From a checkpoint of a small transformer trained on Wikipedia: 2 heads of 32.
Each number is 500 + 40 x the weight over its row's rms, rounded and kept within 0 to 999. Layers, rows and columns count from 0. Numbers have three digits each. The size before them is the row's rms in percent of the matrix's.

# layer 3 MLP down (transposed), 640x160, rms 0.0689, rows 554-597, columns 0-159
122:464480512509540484501491488453461495502502565467455449559485494499548477528511469420621503536485478455527476525622503483502468474526502447522455494478417473584561499538526494500538554531473489519473574510514535431515441443556543492525502551504484480536509485521513528447436529476371554510510520471433510570491487458531446505500498518550508543504412537562538519532440523476514488491569528535514493447442486517481436482460530546500417468514544548503474451512527574511557466515530493
071:545527459534538428483466488535520557535595472476515472549497479498401464551469492398565544460537516478454491400479462543512557550517510497476519532446476518494564460533507545513458477541477492529424482431478500482429517469513475487505490499456509516485404486467560520529536461463467507440599508525520519450498557467488493418509531472531495481589555437467558489486473530513538523492526477455492528484459404541502467544452530485473495530571486530521491442523489446574514524481541510
054:524500430503414517489500522502477547526438501529401607540484521442528490563465579496438479477524618526504504454505486470524575436484525441513462577462489563402517554564547493451463461477476441435552514458465503458503464528491491522561470537482588500540521516495537503487499492435515499550470476475482447539534498455480533502474478532498521533495499521490602499480462515567488513480446586523456403488494510522514485527570486497461528488522471489503499473473534503485444504540479471
113:482522456416463561457431518471523520540460570523524457499557524466468558527508557497514486453500562515470467512527470514478542441456448492473485556465427474431515572546527457485545434555553535471494461506516455507522455516420439542490516424547575499532510508543561509481554527498499463557545501472426473520485454542514451482528490429589506467493477465509498502526558441457508546508494527509572531466523491589535446551514485523469520508518512553515549461443482438484453449473531578
084:484520533506559505517445501497572496506448502413503534531564549486552483464480484433535532528547468499536524436542514485564454476498494413546503511499485472481543451476485483579497524435492477498524568450447545535499418486544573461478506537537533511479533523517573479480543465477500530517540550476477504495485447461455519464563484598560513519480452514448502462492508556503496485490486511535493382439482507533469373595464474457542514435488489436460464525540519539482485559541501468
092:537526450493561538556500488519438491492526510507557496505523555587493446506518461474457457520532522508460582421513496516492439452467484568594442432485447534532486447488493484497442501480413530537468462553524551464494525502586525421460475463434522451418491466444421482557553489510520512529533479534490511540574504441526530484532512454477471423482489457479556525490503455572554474527480422456480497480577547471508496532482487517534533549483506458521518449484540513567479454510476465
115:508530514546436523473527499499503468550511481490473489489443495471511557564555517473535511634502487478488481519527471535487518478538486541407544502494483555527462534428513468504544555529458501408442496512498516470528512479517463491482444486420499514450540513532438481501572511431541528511480502442472526518525545578514433536434552570532575501519494537552483433422447599460463566459527499481458451476488541492416447504570455509458470466536482493508491498456531543444524508517554483
103:514487480493464532462577496520554486461487512519484490485512553554464481533525497453534529447519568497511470483481470472485513518457479512492460496468446463554489489526505473503530455485516496541527480473454550452465568491460561432518527563525590501538504475502521431522506508563553461474610493528496499361494522605524408504524546568521494439529575544465413538510479531559448546540532536526419444468594551478481458499447462459549527508477493520514446502484509509502485468481501451
093:446496528531411487513514481528479520480453508492512515559471573475494493514517510466542508573562553479458560464346525552483490496534529541407509564460516493496463578483485440506578497445539463574519479469509423463455537526502450492560506479525477483480496508528515537512477447503440429460492505475482514476509553581494450518458474482519507474464466582567576522491464561523560488475493461555473452497545529507494469525453483463541509506502394538510549528534479498482536491548482561
107:520505458511566521558564505482480484448483484460550526547507534413451464492508470542469557542550490514545499489544509466476499511468478532495540496545495536432386523494443498550488482478520505459530463528446514544512509469576569493448447461479449468521507512411454525549553545508575466532487468510571509483535557551549442439515466463445486448551480455462511504488526473507515549513519449528476524581428525522543454498518479488459521544511508443531461529431444496524512413492374495
099:551516518605542560495480456507539414465514532460498474545509451516475547521537431445566508558473480552505437463432491489495462439537462511530539482527428567459469512538468531517494524464494460485480423501509443576477587479447500523486517428504428464471464477492473465576436499485623495467501516537517511544507534435563515511535500543437445457495485464458571514478530495479516474547557517497435513484492497572503560524501551534487509510457534454543483448489434523538505484525486528
084:540487473511566548528526562495529479494472510494559480496551521459492519508472495463482537486490513488500486527514508409491532429521482568493503506475521500530469491511441527527550544486531472579452514518459515448481525493511484444509472465487536458523516451274513490500494488496589483521452463512523488458584537525501439412489512499419458394561521481492526510431495562530496544555496479492494584493532481547539476508501467503507538503512502562511442546473520504494550455534466445
124:542521527443493534508533448455466470508486466490563538530557493530554536433470514495471486502474544477495466467488515495547493438528518533534543502552527527588484520474524526422508454477413482507435513482453512549534415507476420467457521415479573542455513451440527526475525553519541438578561544539494474492554523494503484576451403536420465506546481502483471496485495461421550526543502524546492591542473445461520523535511448479457453522513497522484523474436434503499559552535508506
065:430496548492504505529461480491529490523367491486461510515483537476570520544479502388525506495542523466452543451558498491494488457532522442509478530460501460490519520487469508453455561536549486514430535504441499486618517466506525476500504525442565445577520469529478502534513525435436530489496540467480433631570481471485538537462440483506479558479433527526582481553513540575515448527545473527453460491487499497490455528540515501489499488539497486482498431519583546533502461480511446
067:427496498441474540528528459460487507483459482492440457547491496486563396517452487493479497552487512515470489524460580501431484482483574483472513498546484489520520517592529423447482474518549485430565475509537591562529525512523493499488554581516487499541530527463520545463468519474431565516507510484534513571505463516539550601475434516505515444513474525503500558554453503442574532462506500425515430570468477422486479463445544494536528510472542483506448540561507439518485513557459488
061:489533491512477511548523456497521510539436469542410555528496543551482493505569504444428492564515621506473565455494478571481480440459467499548522449474504563467474480499475439548411515540475468497492556476522537503583535459484493503468507561430522514485500466478533471527584489457525495574465460487483404505546503461490548607496459470515484549542454509513548530500455550523548532464497493480493455551508470496498504565527480480544518451492471492482561451480540494594445485432507491
125:532494445435436510497505428455519498452527487441450479510554526525538444516481479503441513530482456542516457564481536473498483542423470489542526514469536420572581529536473484423461444476478468559580497529521462474489603556470531539581453500475464474486428541506548506506509481482471528571505465538532472474468507539516546486536556557554509566460499486563461517485460448452555524529437501492505467568483423519467556512466505557501509473481434510517526474478499529491444494585556462
105:539522466505541491470500503454442463488500449473486474502523543501488445566475475447482462545483486546521481528562491457530467500496395464481526542493467541504538486549554435537551446449504549448509460598476555515496587426639497488573435495560422483534503508455453476522429477594438486512515466461501491515520487447488446454525481527545501412491532495508536513493544529506451532523493466570524511531504476455552486576513428539510576519504489512482477527445473472517521492507478531
111:489562471522410557555512415490437478509537545543504550493454500541500485480386497460510503481455494446488434414513490525508503480536597526491441459498537487554445497546557530413467536445508468482467503547528434517570477537500496520485432472560524568560551463468531495515499485474454547447458545455508468477533550464546479497447532494481496505528502568551439523534549482412481500506506484562451588505521506492516503492526513519540447487547551529505470482519467508493468424443539539
069:410464504511531569460506446459521470489460548454415584558472492570572510398495461525545458454495500511499551466543507502491542529481489518543427489462482398511492472496525491512495542506468446511505523440458545545478466474520547512535460497529550492520468494538487519494436438486455543490568588531524494533438442433499536473511491564539531473419508472494552537503488521451549504438535530550547436537482514457568501471505462527511451470465511480526532556512570506576499554453496468
110:515457467540544516527471490520466515502477501478470539542444609419447472486510504412412550550470547487567539476522493505469475435539583502469507455535494450458485537543418523517523474496481524540560528404529448560510511465474563513463513535489562536533524501466462452519468485520567437437495454534469521548504525489509451477534486504432503478520507549584515464558485494452530506442505495578534468453479539501574544465464468528522529494444519515513402545432532538541463522511507512
098:477472524503456540528482492558446450541496443474519502542511480453570598503491491465470444500495528508506532481511449507571463490580543482502490503502481531554484369497449528506501558520528448563503544544464516436506497467578569473502492467516474516479512496499500578544509473461561502543465542530461468472480480536464522510508548489466473497515485551516535476498552484487464466493449466514448496435462489460483426555485487429534482424468520443450442506650525533528461547557569556
072:532506465520541549509466527468564446529435505445449459505510584489465501540599411353473509511505499498487493458542463491497565467429527515506470554494577558490511497521443566466476566511511541540484485548542501531469510469424497456515478431472515498458462561453479524518419486522492453476495521541615487505576490498504540525516518474470472519476488424502477547528506514477517566506523518471525484475525526513504512464597496522583469523457540480519489513499450553488428480456506456
080:528448550489515492480511489534479563546489490412439509514509519466532530508475475429478498554502584528506556468498523489524567465499546493566463528455511507508438509492503549518494474556493474478488490476456522519550477537511536533485511459468582519461418533515477493518473550417398545524534505561490479501455477503479544478476447479499497452472522518479524480499475546595468443470496508460438422521494570514478406533564439509512564437569428475474487462539599526479590469460487442
107:441460476507584562498448465521421514479460508500461536484474517561509389560535496379464518464549534502454528514546517552472460555541519438539536604581461474495486494448475487443461466488497562526510510480490435456496555501461458480464507527430469505588580541440445474545507484580534539482488441466467474529469521485547456497524516500471506484497579490562539479480467487505491498488587499468542508482507541502436470477540468559514504499518498483484540552469509494538514456536550526
120:511400463520574484476496564530441532550458567476432524499542498501474560505485496461487486432499498539562530556508498506483511516466495491478438509504525505418535546525482499501485459500473530493443442463465532523487501526541522551498505502523513502564471418567535489484457492472528526443440426508531539469559555486510441434451409536546586514480509447520477463546506539521454514487582595490474549451433512550452414525530510472446471510560470492460516513497555523487553491483498593
084:462484513428514517446574527496500478547460539458528486442432481567449491426464513436503508466494508517556463554493480503490559493495457562493505523551574497492487587483503410547555547479520584484525554490518436582472545538508470516464504529616512417566466498531530556434503521537528510472500509506511506524463509493498447492555432507448532454465461489469491526543420487469519507490500537600529473462518498523470420474507483543517498475468557530484509577464492469505498468537538582
092:418505534556525517529466484490486520442538543500494485413477505531538510528493516604482482482502486511542464512491498461500462392490498495495532484478569527470520399523485508463530429450458520495525449470537520596537514504518434438526516541482482430492543517451490480491542508431485487592522491453501511523456478537543585529579457548489560527469555476541490412502527440477484536495517447540432464489482556473576479506447446495478586475515472425517513467489518509530520569474540538
133:475525539484523451516509469580476550543439540529476516446419492487444481532506560466524480490483499495456430423484474506478538554521488474461444452501542511518469476530405472576464573508489485521442485497492448526494452601462513484482497459522506489525545520480499562521532505426465533459516550491582545492411526508502506483504546454494531503407529497476549493492578506573439448434525542473477531472493460494483495561540518507532479513515580541530477569513517547447532540466588420
108:486492485472518472507436429486460486494479545509467445550533587424502495531504490496547506439463501471559481442586495486470491486438501503501536535450503545495571486553500424558536439524559506435519515473472520399478456505469431451503452518580497465479534513540537461475536474523587538585556495470470495483511484501486438493517502560590531555492487470557493565481549497441470496499470552552504512472537519505490451621492468587475569501494498538499460512487498501460552480526455507
146:531483455504511533531478488479487442453522491489525452532461515483526494520484446483459490502541532530529486516487491534511590580523535520516484484504525414507431505422433565532426537539533534542549516514458476469496510415430532471457427397500447591498474514460481571449565529490404455474446508478474475542552576496478520491504483514519493468505582535565482459531420460516512483474500463502486606503535443516540590510571510478498510494464539459482520497517491491523539564506523470
056:468465497503451496509536520531507456435456537465465534497541512417483496517506536494465471488483572469472567444502495538534546494484542466492436515442490546426569446528521418545433484545492475440525563504512521522532511520517527504445527540479572523564534433497482529522499445504505498586511484497463446564550526408487561602543474534461530522550476527524546473498491489535510511468476525498482388481476439516533461479492437509481547476480480548480510467571634526521490534506472445
121:521574509504591471576525551479501546502576495489505522483492457486472484515487490538547473549494490525487462442512506511481491479474485493523568589442407470488449569541476502532502498427540401510440467506532509535484516539570563501435446552469497496522500532456463469518592527486471463493510511500518527503530510556571591459523472505453477435465480515486498506439467467475468452539510380511442517557446493529514471560520456457501544547498526463576482486460465552535455451481467450
101:496516505474502494554490475417472450519474538533444547455525505433524460493570464509523528439517552459472488509524528499433449492472496481457503437549553514493510456517560517499562438524524526488442492490521505572451430563480583501551469541566540493475464495443490511408501560466579496499506511498524520547379477559541497494451414451509525497535494547533457504528515529521477462510544554522514559566500492472446475488507470479584507569421535429549519536465515453529454544498484474
063:518553494510475490522497487465507504463512444518455392504481542494470402584519499398486533501477485517500556475490476525478522431545492459441464537585455507548536524526463518538538549452520542515563484577485523504484503431473467490458452522481474498518530545510418598557446539455476469491519496530518487504484552511503548511482572530494496520510463568554420504522464501505458502594427529463449504576529509480500532440545503421449497483540442426532530517518530487528472456494570507
103:530527522574562546477499535503512477506514525537499494549464463474564434480480519424542460506516525498547518485500523493526502501489578495487548559446535531427482462501546462548515579497482427483596443551521461492451575477424539505516436415391409438478482509474469456448541538506476515556494582543469514482534540510518457514470559547472447493508492443490546495480526428487520481509512509522511440481447500494520420476464490574476531474510500499487513416490521577554517469458504517
089:465548427487416617448527509470533502539414452524401523504579557535534494495481472460542525480450503467532457480494487496474452516472540518549515491477500545526541533456582510442520490484500484471513558526462438456529484502450469532541507447514469534572563515453520500498463469552492427544472542584512443450531504514491440479439510534530487486502585529505420513535551542533531517520546514538543535484515540478469464476516517482488506519443549552480446496480414509512408465493451540
079:537592483496477442518566593516483483539494546456509539509496497450437458547508497504488477489543562446464476483569480472462523464528502524497520547497526461490447487424477535463498533497500479517528490459575453445482445488559458481460495499626468509451523543452496461521521438523512487432478606533476473476557513453517549492501481530540444482516586414492533591536442544491537528488527501520492509492478568407549486522544463464461487471488495530495584477490576479466491433515503510
069:509509538547461488522613535478508451442446450478469439514470513512514473527516504541520481487548447557468560518495518507456476499470450533476442519432495441372482478541509481584483519510485466463470491517564448486513494477546520587456493618401462447535571450576461441488486414493532509575521553505502485486514537472514505512537549482515455493468466509482497541547498513421554562516481485529545488546489535447454511542514524462498473500483459525539451545514499482541456436521491522
092:488535468518526466489465526510520515460499523491557525479466584471511546526500510482471488519471535439502502522436483520478540463470523574478586522476482496433457527533474524578492449486528547606537473522482477532514474495462513495531567505610498500474520521424504456486523497471466433502525556474441447476529566503514516475547488521460498485552533510446512501440455482509547487588536377536419490505536440508497479481438436457518568479632484550504504476443467439489516464518509555
107:523487571517498481552530572471493525564565568500488552491485537522533525517444478469545425408458464476524545581498451537522554505495479558553549476475451544484552491472464444521545501487458531528515497535527504477524483557554476515536497514519503439492429526520523504490473542453537466465481464465526478422484482519493436529431447590564505430491492508565457506563477473436449461507495508593465542532505502456384437507498525460484536524551492481504465457480497566552521482445519443
115:505479475557516530499460469509535556485490450479484456469512492520563511498489503427520523473554514481463540468471503520509439533519555486490541556538434497487524479475451487526512382491543543544465491498482446526487553562561559429571511523449437618435510493493508516494604504491386450508511465477481529561461541526532576458455472492481427512430541495497489509501514479507531442410583480541510491505461438514523504499458516533572515457466431464525510505510574536522537483488511489
128:429494528510515479562457529483468491536480535482473496530559488446571538474475534373576520594503528409495505527593552496468475508565511485492468440464467455555522481504521471484486497512457486564527573488546542505481447482593484441536453471507470519453520500497454515450496513441414516496506549475410530568480447483480471524559541522553556517495506502495551514478505517561511453457565480537478461517441503498468436489455485505513511477503540437525558457527562536460555475500549484
029:547513511491514534438508471471482503522539505486488486447479558455476527416492491329534532497482488571504488445479556524490485488462537496511517516477491489502487532468484454511502497484358544441531441496482429551549548479537495513479478455536550431550517537566578479511520443488443506496490535528530487510521516509485514491433564432501507511578518538507490479582494479419481540503508515506466504440495562553563521506484514545493534507558482503528502534491455626487526477462571481
# layer 3 MLP up, 640x160, rms 0.0966, rows 555-598, columns 0-159
085:477579527487487425535507504577517577493575524554522505481503527578482524487517487402525453466497489438495539455493478522525545561525528503567524536464416479451564517482515484508493527458495487499470572485481546505514505458491465530400512527476564514494517440561592440529537477458495528504507540510494479481496432478457436536474542521494553528511422462523464519511520529557603507494457530466526445461533510571500476498523528486514408507498464482464582465523512509442469544479601488
103:483442464490480450523446496541519495462476515555500510580552438527520498489422509404486497486571428470441519537531496520501462517539498500512482459470486470486517467470546548474411469502443538542455551469502595507505450485465512442520431531461516485485489445560571517482548546454498529451452505461456524565537477439447449547510491470456513597449476540554556495435513558546501471482447533525500526448512471520476549547528555503461474512514496531487516440474520485542564551441591520
103:530531554519485466513548517493482548486501551487533510504491497564523457396506504515471564434471428507494458457544479497504474529493496563486522493523528406569509537462509482512480491453415464520464493521523499511481532435588564494464493532463511499432497528541524508470470493473499551407476473468527540482482493439511565516567494512509484485450468496471483400398489480495518542440485503537528517493401530428546508536536592547475457509525568455481543473482569452551493573423509460
110:482467501457512455539467505529583520465501517618472547548541457526540485467452498443500475503537444454487510505571534514491434517522471475499505489527496465546484489503560521468459516495433512562457512473504645487503500476518516430499500515479511505433476470571512516490586502446475495467460523441452541604491440461463485535461418440543457554484477533535576463433494560516495436469420533541499497481445493518461509512528547508505500525511528492503538466511519429510531501441586472
099:523529520414431450517487555507478534487561502590485496550546481518531500502417511498475508493533437525483504512533511465490505562441462523522545485463525545466464508453541563461497469469458475547499492472539572524453538526503410501428560512457576522525497423522513467480506532510538469472456490450532486464500379505501504500484561467493565529385520457450515477476543583485495460462459526509451504467541574524467542523569525523422439571500512447509532519481500476500521522504564445
101:467466527552500426545507448475519465482504501531468489568509519520511468502538438489466441449506481490515539479520485528485554530536451455478499485504483520529458449505533538436448411571433525594473554485514518557529488500483521468544474470497488498498508533502544519522499516546497555483391571537529480500541386500497556466501418459509427533397453492504582518564559475511484497519482491488497566437501543471550585506445529399523472511485511418475507503471494449520476465503543463
100:419486554517509489453483502529489455525490490498454619493486421523530509511460571462533480467497546502455518472561520485485524551475475427549504496506437510451474467419531481495500454519521488496515551479492486524532506518468532479403472562503520497512599465501524447468479433452509535516543485413538517533473442478482526556492531501495585493369446529529482480554543512496491484424505587521505449479459517499441533590486624522526492523525498467516544529497474543527506524471522490
096:502504528450466465500474530480499543553573553491541491521523438538481499444520558503471498480559397498522424526504484410514524567500506511535524431451500471474492480513511498410484454463424546616487482517512535560452461530513524521494478523503555525506584491463515490474487499508474514454446502502489481531485509508473557508577493525471532498476484502461554480519610502484484474561501510481441508462440507435520452529524478456512494508512541418492568403483536362561496519495530455
103:536446535453505439506434497508578559483561517564484521483606462495534506455457464482514534552539502492475497511516491463491523521478505468502500408471481465469480498474537576471465518472423504610512514472528548552445511510495537473478481481449531577488550465488502454476583574526477469477432473453490513508495391502496518516562428386492507521475498538498545480538529502491468515476458534548462545501469515493476575583576536469484474543510548414503534493456485466497514514440514470
097:439556480478500498549528552505507521539496463489493473474572452498475532367459444501520449555523544477448473471562509559547488507582531559510527462470555471557481478486474553496519456501484459536450536480448608595502459410481496455505533479540529520431560472490514528468504523418492471426508524499473537493433530467521476553550447445483455494511534508490521507499499493483540534517499463490502490556501519497452507490466509465565442479417488469468544438491599531549496464501511430
070:438513474503556503530529477540566536509495424494454559465558519460452467441477462483474551528481486506546461523569526529523473566520484406510561526486470481401453485492522520504543468501526482525486538511504547495534446489498554527471472443520422611523492519430480503561515485498528480512558466498477495512447553482489492485588454383519489460451509525488508479528565437472435549529508482554456521571431515459377554548503512487496469523520470446501497521490486482486470493507566531
114:463416500483426481471471433498538512478441511518535549465494493501518545531459507473446468471500528524460576428459489514486462447585530433479424530461510445470566510524554537440494536545488480493504529498501472480478527560486468475502444472410480473487480513520486524555520493494492530517490517486445480542469496493468556514457494497505522552469518513601490515516455500630551448534476535535442553504528486556526595514559527461492548500529483576458539587478512526481538546386489534
102:447498490470502462541422492542493523447430472552460530566569451532550550466483514438500471532567439479453559535562528520520436534508530458503499484506494483499527476460550539493419491545467489542441560453514503516493482481475521454513477517448486512458467451554562560486597509470432553500471511437422519572463501471447482539525478478474497558479486513541503472455523521566470497461403559510465514465457485504441543551503546460472477520483423477479517481524538453490591523467583477
099:486522448482520451545468480544513472494467516573481499583519474531545538508449518413522490472571479465398498482536499523523489558535521507525477457506487459411529425478544507541420495534470492563454559486490560521510487497444489519510462497494474476488449440550547536535607547486461529473468481465467494510504489469456442570507486427501420577500459576527531474444548485543547496443473523520508473493503480521500558532470536484459460496483490550455533451539577456518551577492587490
094:488527437518465465509475490528530503471492532559485527575548438522565525478445525422486481465549494461434534484533523548507453537535536485563478472458482432470521478487548529485432433530472508533432548437463517522502440483481526475516456501468493532484492443560557540520552581454428518450444541459472504545543453449448523553514470448501482579491444527577529502445557528524532498441400517546491526489484463548479531569519554487465484518468502513490506482489550488463573514443592497
108:436485464471470494611497501489501503459540445531465502522496502448470526505492502477523498501541375479440521407501482571525467510626488468509508522468510550468522458538508566528529479480495450505464485488514560483505464512509525505533539429513525496538475512528485526485501472461459536513508512519496553467485516499511478447541486433515473521508582521511505518430500576538529565554524496521374541492453471568519565480541517393482529498524490530386456440560565511544507527506538512
091:545525563556505440439452551478566518518512472478497557516531472446519554511528451472573506479480553502474609465537487516464463494478542482474470475497483369557507467450476478454446478453515464500479555512578439498508476530541570454537447520503500550412489472474470481496519516493495541553502480427520515468437494501463514625569450500462509510508537542530564500531543510514451489451499540512502551487426520506484508551529479536500554531518534465497459514550568477400473526484494527
108:419420468480511465530553460523474560516552441578508546531498496479545524424497555479477459484451522476500481442501493579551490443575492474512528504488435557516431480447572503491517534515457446496480531531452516506517505428512528534534476464535488490429489481536523465517563460510571425507534455476433494547519514446471509534416488450483450489516533552579509440494501572515587545472481527496524488516452512553547510543505546501552464540473492525480455511409548484570472466494512442
096:436468484457516474492474482509549512456476539546510508566537434510559521462426535422488512516560447443437472511541507529496475516538555491515472493506517403485512491501566553481439488553419503553443563489491561449527490489517503430502474526460519509506541472589531490478546492465468557515424520446462509560531434423458447545537436467511488585478482513587511482478535543535533496480456508547453494451492495538479538504522572483528487505498492532500539453513521472541544536419599477
107:524524551455449467538459588473491451447506590481508477528567411516525495517501524510507508486522437521469483507540445487497523515571497514513488456504490449526487504542517501444506507447393563516522481496499522508518522480487478488502525490507534487502497519515494493455527536542463555435405506487520513508513391536524626520554494509443524503443489480487524432511580593518519521465494512482467541403481473456469445499479572450510510515553465526483549429515514474575626475481494473
109:523473526517510421553438445520557493465514486550506525602523487531538593445470475450550454543532516433501537486587489517494472513490494478481501454504462461526514455464553527481431524551446501531419545469496546498480510443506510485459456499500526523434474466560546470511543512512486496452469566466433485513570405461450481512553469445474430557493471549558599502484515583589520538490454558509464540466480460503474512531475523449462460502465478475482519488514532463537517491515569461
079:490502513498539460449514516464528466436564566495535479562598478482515504434506520508548518561529503509399551493513512535482472535509422575471427510466496429527525474486510466491469469533438416525528521441480536548517504497498499531474447547499498540499483467523477558473532414484450542574452497503463519477475522509493586531570398543539456502513498515470468452528578494530500519449467525493503437483451470449477468490471478538472529499482498480515497487603617479495595479526484489
096:486506489472464436539468469539488530467493489562523516625526464484539488493479502412460514445529490482464566505551490493513469476493515534539466492493486461493514462437530509496445491524420495589469559490475518482487496479471525484489479517461473501445503418563563543528540538478518509504437475473485508501523441440429484571550508425494468580466502537556504471449540545521497498450411524527489522412478499538458549563521555475470450497487495505439542477515531472593547556423595487
096:524538558528451474603462545550513515500524513490421487482534523471561523550446475504527505477495497484521502508571423443507491531510496498507503406474542510487546449424552493433547559430440505536521480496508557464414528516570504531457527484542526511500498409508467493535530497485509478436468436421469514446465472472468502571505513483495536486485528498479471396507505583470486478453496530486461456430446515453434527514602536527488522547492512538481473476598539540541510527519490521
103:459529501496439484578544515602446468457542507602446476502473505496532472506444533495450468467508486506538476479604471520500514528508534509493559487541483481487487481508502521481502470493475540555500576513452560603479499407483511470440449497508513475537498472494529572528490502469440474464449557507488532469453440459501562479498455408547461545436432571522492428469445489466451429472472464547503503532449484504562561512540477521507504508540532441475554510490519529582459545519509454
090:525539464507487462522419538492551494521495431497520475486622467552536579476465441464522502539529533408514507509551495478525492524535522505502510440531458452523448446487586520452484494527504503534487530517514564560459460504498426499544473495538507536405436430526509541534603569450540415500469582482440472568550508537478488527474441497479444535508504445527521495515589540493495492520488482492522526503515488496407481468465552447524500539488484537491531460504532489480561453550498531
095:514540533507491511546512439496470471521421520467482498542559445489520539472497604512484503565591501531477521548522548448457560511446579514490567466528500439470456478414490531565419519488514535509477490407491510546443434523503518479538495576455492470508455473519565439487508467451500570452526509467498557534486496511467473527515520487479474501440489438498520458445538500473503457535445519524418496526482453474493464529503498413445464521455451532527564508506529418503533444472586472
113:455525538419411449558504493619444485498439449614466495476471518514514502535498544474489527509499504459406529472511495553523495503558492455467521497532530477544460476546493526506491538523478516533489519538519565522479519393478507433446505451509481471495510519532526538492556554495489500424454512478466520508420441497493482488471499474519512502441490546529524493445463529559463409519489574576488480534489495528513517499579503452572460473546492484444517513484540528521526579473537390
094:469484526462546508485497519497478468522521566496532516494508507472531552410531585510497484552478579482451515497516493473486574555478476492485511405490511563498496426466516484481427484473456471483501535464482498547526535519467492509408548527524596480533486496522516465480540463487529523450520498503467492488473431467476632514436463551466573494463516553500494419532479467536560494393485633587505452495504500505544447526488564540483536513513487503535519521481472522540516572485483453
119:511534554471502435538419586528517465420571499522482523591564421481544542420457469464475460560473523480555489472516506470524443568544458493507487456567556493554566498494484529503531490565480467530452480451484474453472518480543530558435473519482480511502547461498532461467517522529499484541516482408494507571485554546450588509472523492509525515483497527477525495507569556545453488494458537497465511479458404460510411517488499537417509498471522450504506487485480480455573501520526571
104:442500484459474466536467497539544503473502525549541535569522450552530544466440487405500469490587428453445519512548486534512458527539495486529520451483496444485521447457522528504425457540432527534454566474483554504491460494466518459504456533455496467478489437576582516505531551456467509448455512475433476522527503418463493553525487478472515602479457535525520489465529527579505462473424528543489505467509443509473562564508563471462451492510483519475528465489541453488555565444588493
112:442483568522517480483512507513532570396542531505506477494530493505545539448465507458517507507591525548475520454569490440483478464474564505522511485419505430455499509491529528490477484455480496541468497403544501553473554530556492442446463538447514535484463474531511487473552558472490511455493499516458515423468449509486454578564474395518553518451450488480521444501479498485477444436438513520464553484454513521511520554601487433480488512518529437505588491453544504519536478467555435
092:471544505508444474551468472577565475499466531527486499550528466526502491464487528413554512503517505439418531503606505483543436547561477490539478465518482438537559488481552504546496539513474489516420566497491530466485447457485548477501414480496470513439479474498518486512528534369520499485475491461490526472468460439428468513539487476541457542469470501545527474468547527493439525516472538514494549447424451516409575526536548496512458475495495554461494481482549507522528553445608510
077:523584457425512517551530541549515498506455499528451521535643472498502514446480509525458491551514498518428478514489508504563511521439496539525509432552561496384443514476525502532500515534439450544430550513505505518489473473495437518502485435522566518534500421504548534537595558542486476531453469465498464526563549502470513486477465441567424477522515424560495492497520452477524531536482457536458469500504504440458458498466490523429477478466448563466502524507527460476542524492511433
087:407533549527449524490503544510531495537519491494495514477486522470528493518525494466523509446593424501518456472569513452501504586551544502512500483496504486452461477462494525534434422517524564616475533471478445500464446461564535546496455521393528517507545481463552487429443458482479570490514487472513542536452534458505511523506506482454487514499521531580532462485520419496520493528521476485475612440465469499529572505558500465514418503403491484471479458510512473550472539516569451
090:488495519417516475585503444505462550508456434547485550588534481438467498488532517473573544540470474493405545502515540546530465474551424503501534522459469544481459459410592526497515494504487424481494493538513578502538497500473458529496503458509480534468465477490553494516498510515539481515513461471506485467539461439466473488511509418507464467475529516509513484503551578497550581473468542550461500502505534538427504542492607514498450521474480601445454495498568455532551593504523463
081:535436450462479497471506471485453525481546593511428512509610493505521472499473517501460501520510437530377517582514464532496523545419503507495444515469510519414540464462480557475548478500473514545479495492485537544463531562519473493490416440479543546489487390516495540531537514553496465507505547481456466551467516528468505470471576470430453545503469463498559477458589475468460474512476472535502521554443465485483515509533498583517505527457566473503477549553570474531547550461527488
101:439507471512466482555465486545520483423521486570500490545523440534559534490477505438477447527569503455448482547557503492505445529574462480502463423499523462468523395480567500520383487578437536534450548452459499503501488459478478499532429496483477485485446476550536515489536537412506547455461540458472527552525440464470509553507452474525449561495486574555521465467543538535516473503453496508490548468497442535509536565517534431500486516428505511484514473486554504494550503494591531
075:453531536458474444588557524505492496493485551462413479450474336488469496530475589532495460501563497528397555469470486517499540461533510492491499490462502521412505472509485515474464513455523472471464475475539547598555455465456513517465455488494527464548473520487495469540485475505477571465495517498467475605505532514480543500490506515510512471498491477539543492499423548479514472440449526509434478542528512511498528632512449472506558516443494487496570460494537461524544545463525468
099:492535474546462429460565459511424478459497514490487503508536490498550527449509472499511422437553518511479545439537479479453475534543560550410458515527513412475534445520508500422493524498455558536407495442527476536503525476535527513508499476440491493445464482478486523474500507497408579491442617505494494518470519522501512492493543491469436510515470454587539452397526537480496482476503486528521503512524444424518553527546449499492530516439560501497525479560619502526487525526541478
107:507520539589500476521488542502539534467540547495523534517483519573532515501574480452587515470494494477522528505548440520499451549507493490477520463545419447530520456414568510489512544417499489482523515492528476525494491545487537493522572528466445562464446456564486463493545548531537512489498471446465477503559444451500485550541509511446467504499493521452494423490557500443528441403494527479496531475399533461475498496508601479464531543565543520439531523534520395516550539452509560
113:484506524490473464536491524548517514474532499523477523553495443539520612446483465446537473494512494443497582451570502560527473513515524492506477455471522509509486469499500523495453469542463472555463567456513531557492371410532531511478484501460467516445509475532526579497515495492431504459440585486456493522494506494464526511505484442512498531494444554536585509425523474604526471462471585547466494510443444511503502523492510449532504471497486435468565481573558457481571537436546457
038:445489446505583479518475572497446437542507450491509526496491508535533548579505507565484525566554501524442568499575469466517503485496543512511420441498565488519478495530519525539384477533541489527539542491475516504450515472421529478445480538470538505445499473473529592471438445486498466512488473440545460571451472455486437527476454478429497511477459550461501534470563523518478454520459511400458514501493459529464470492496533440538435532437480530437554490505540468492530447502448537
084:463503481478495560428518480542497541504513502544480526479562482474467509386507451524447493510535498483490554526497519456512514579553465506465534456536500478478451429487524538479518430514400567549537588520467569500532534516494601501469535501517555580456515497468471505520541461451488548466532505528458482499473524474474564546495413475481495507452529472481508527527542436489495494519486529555469497559398477436517522549535450503533463543508488364501540532425509471525484504445500461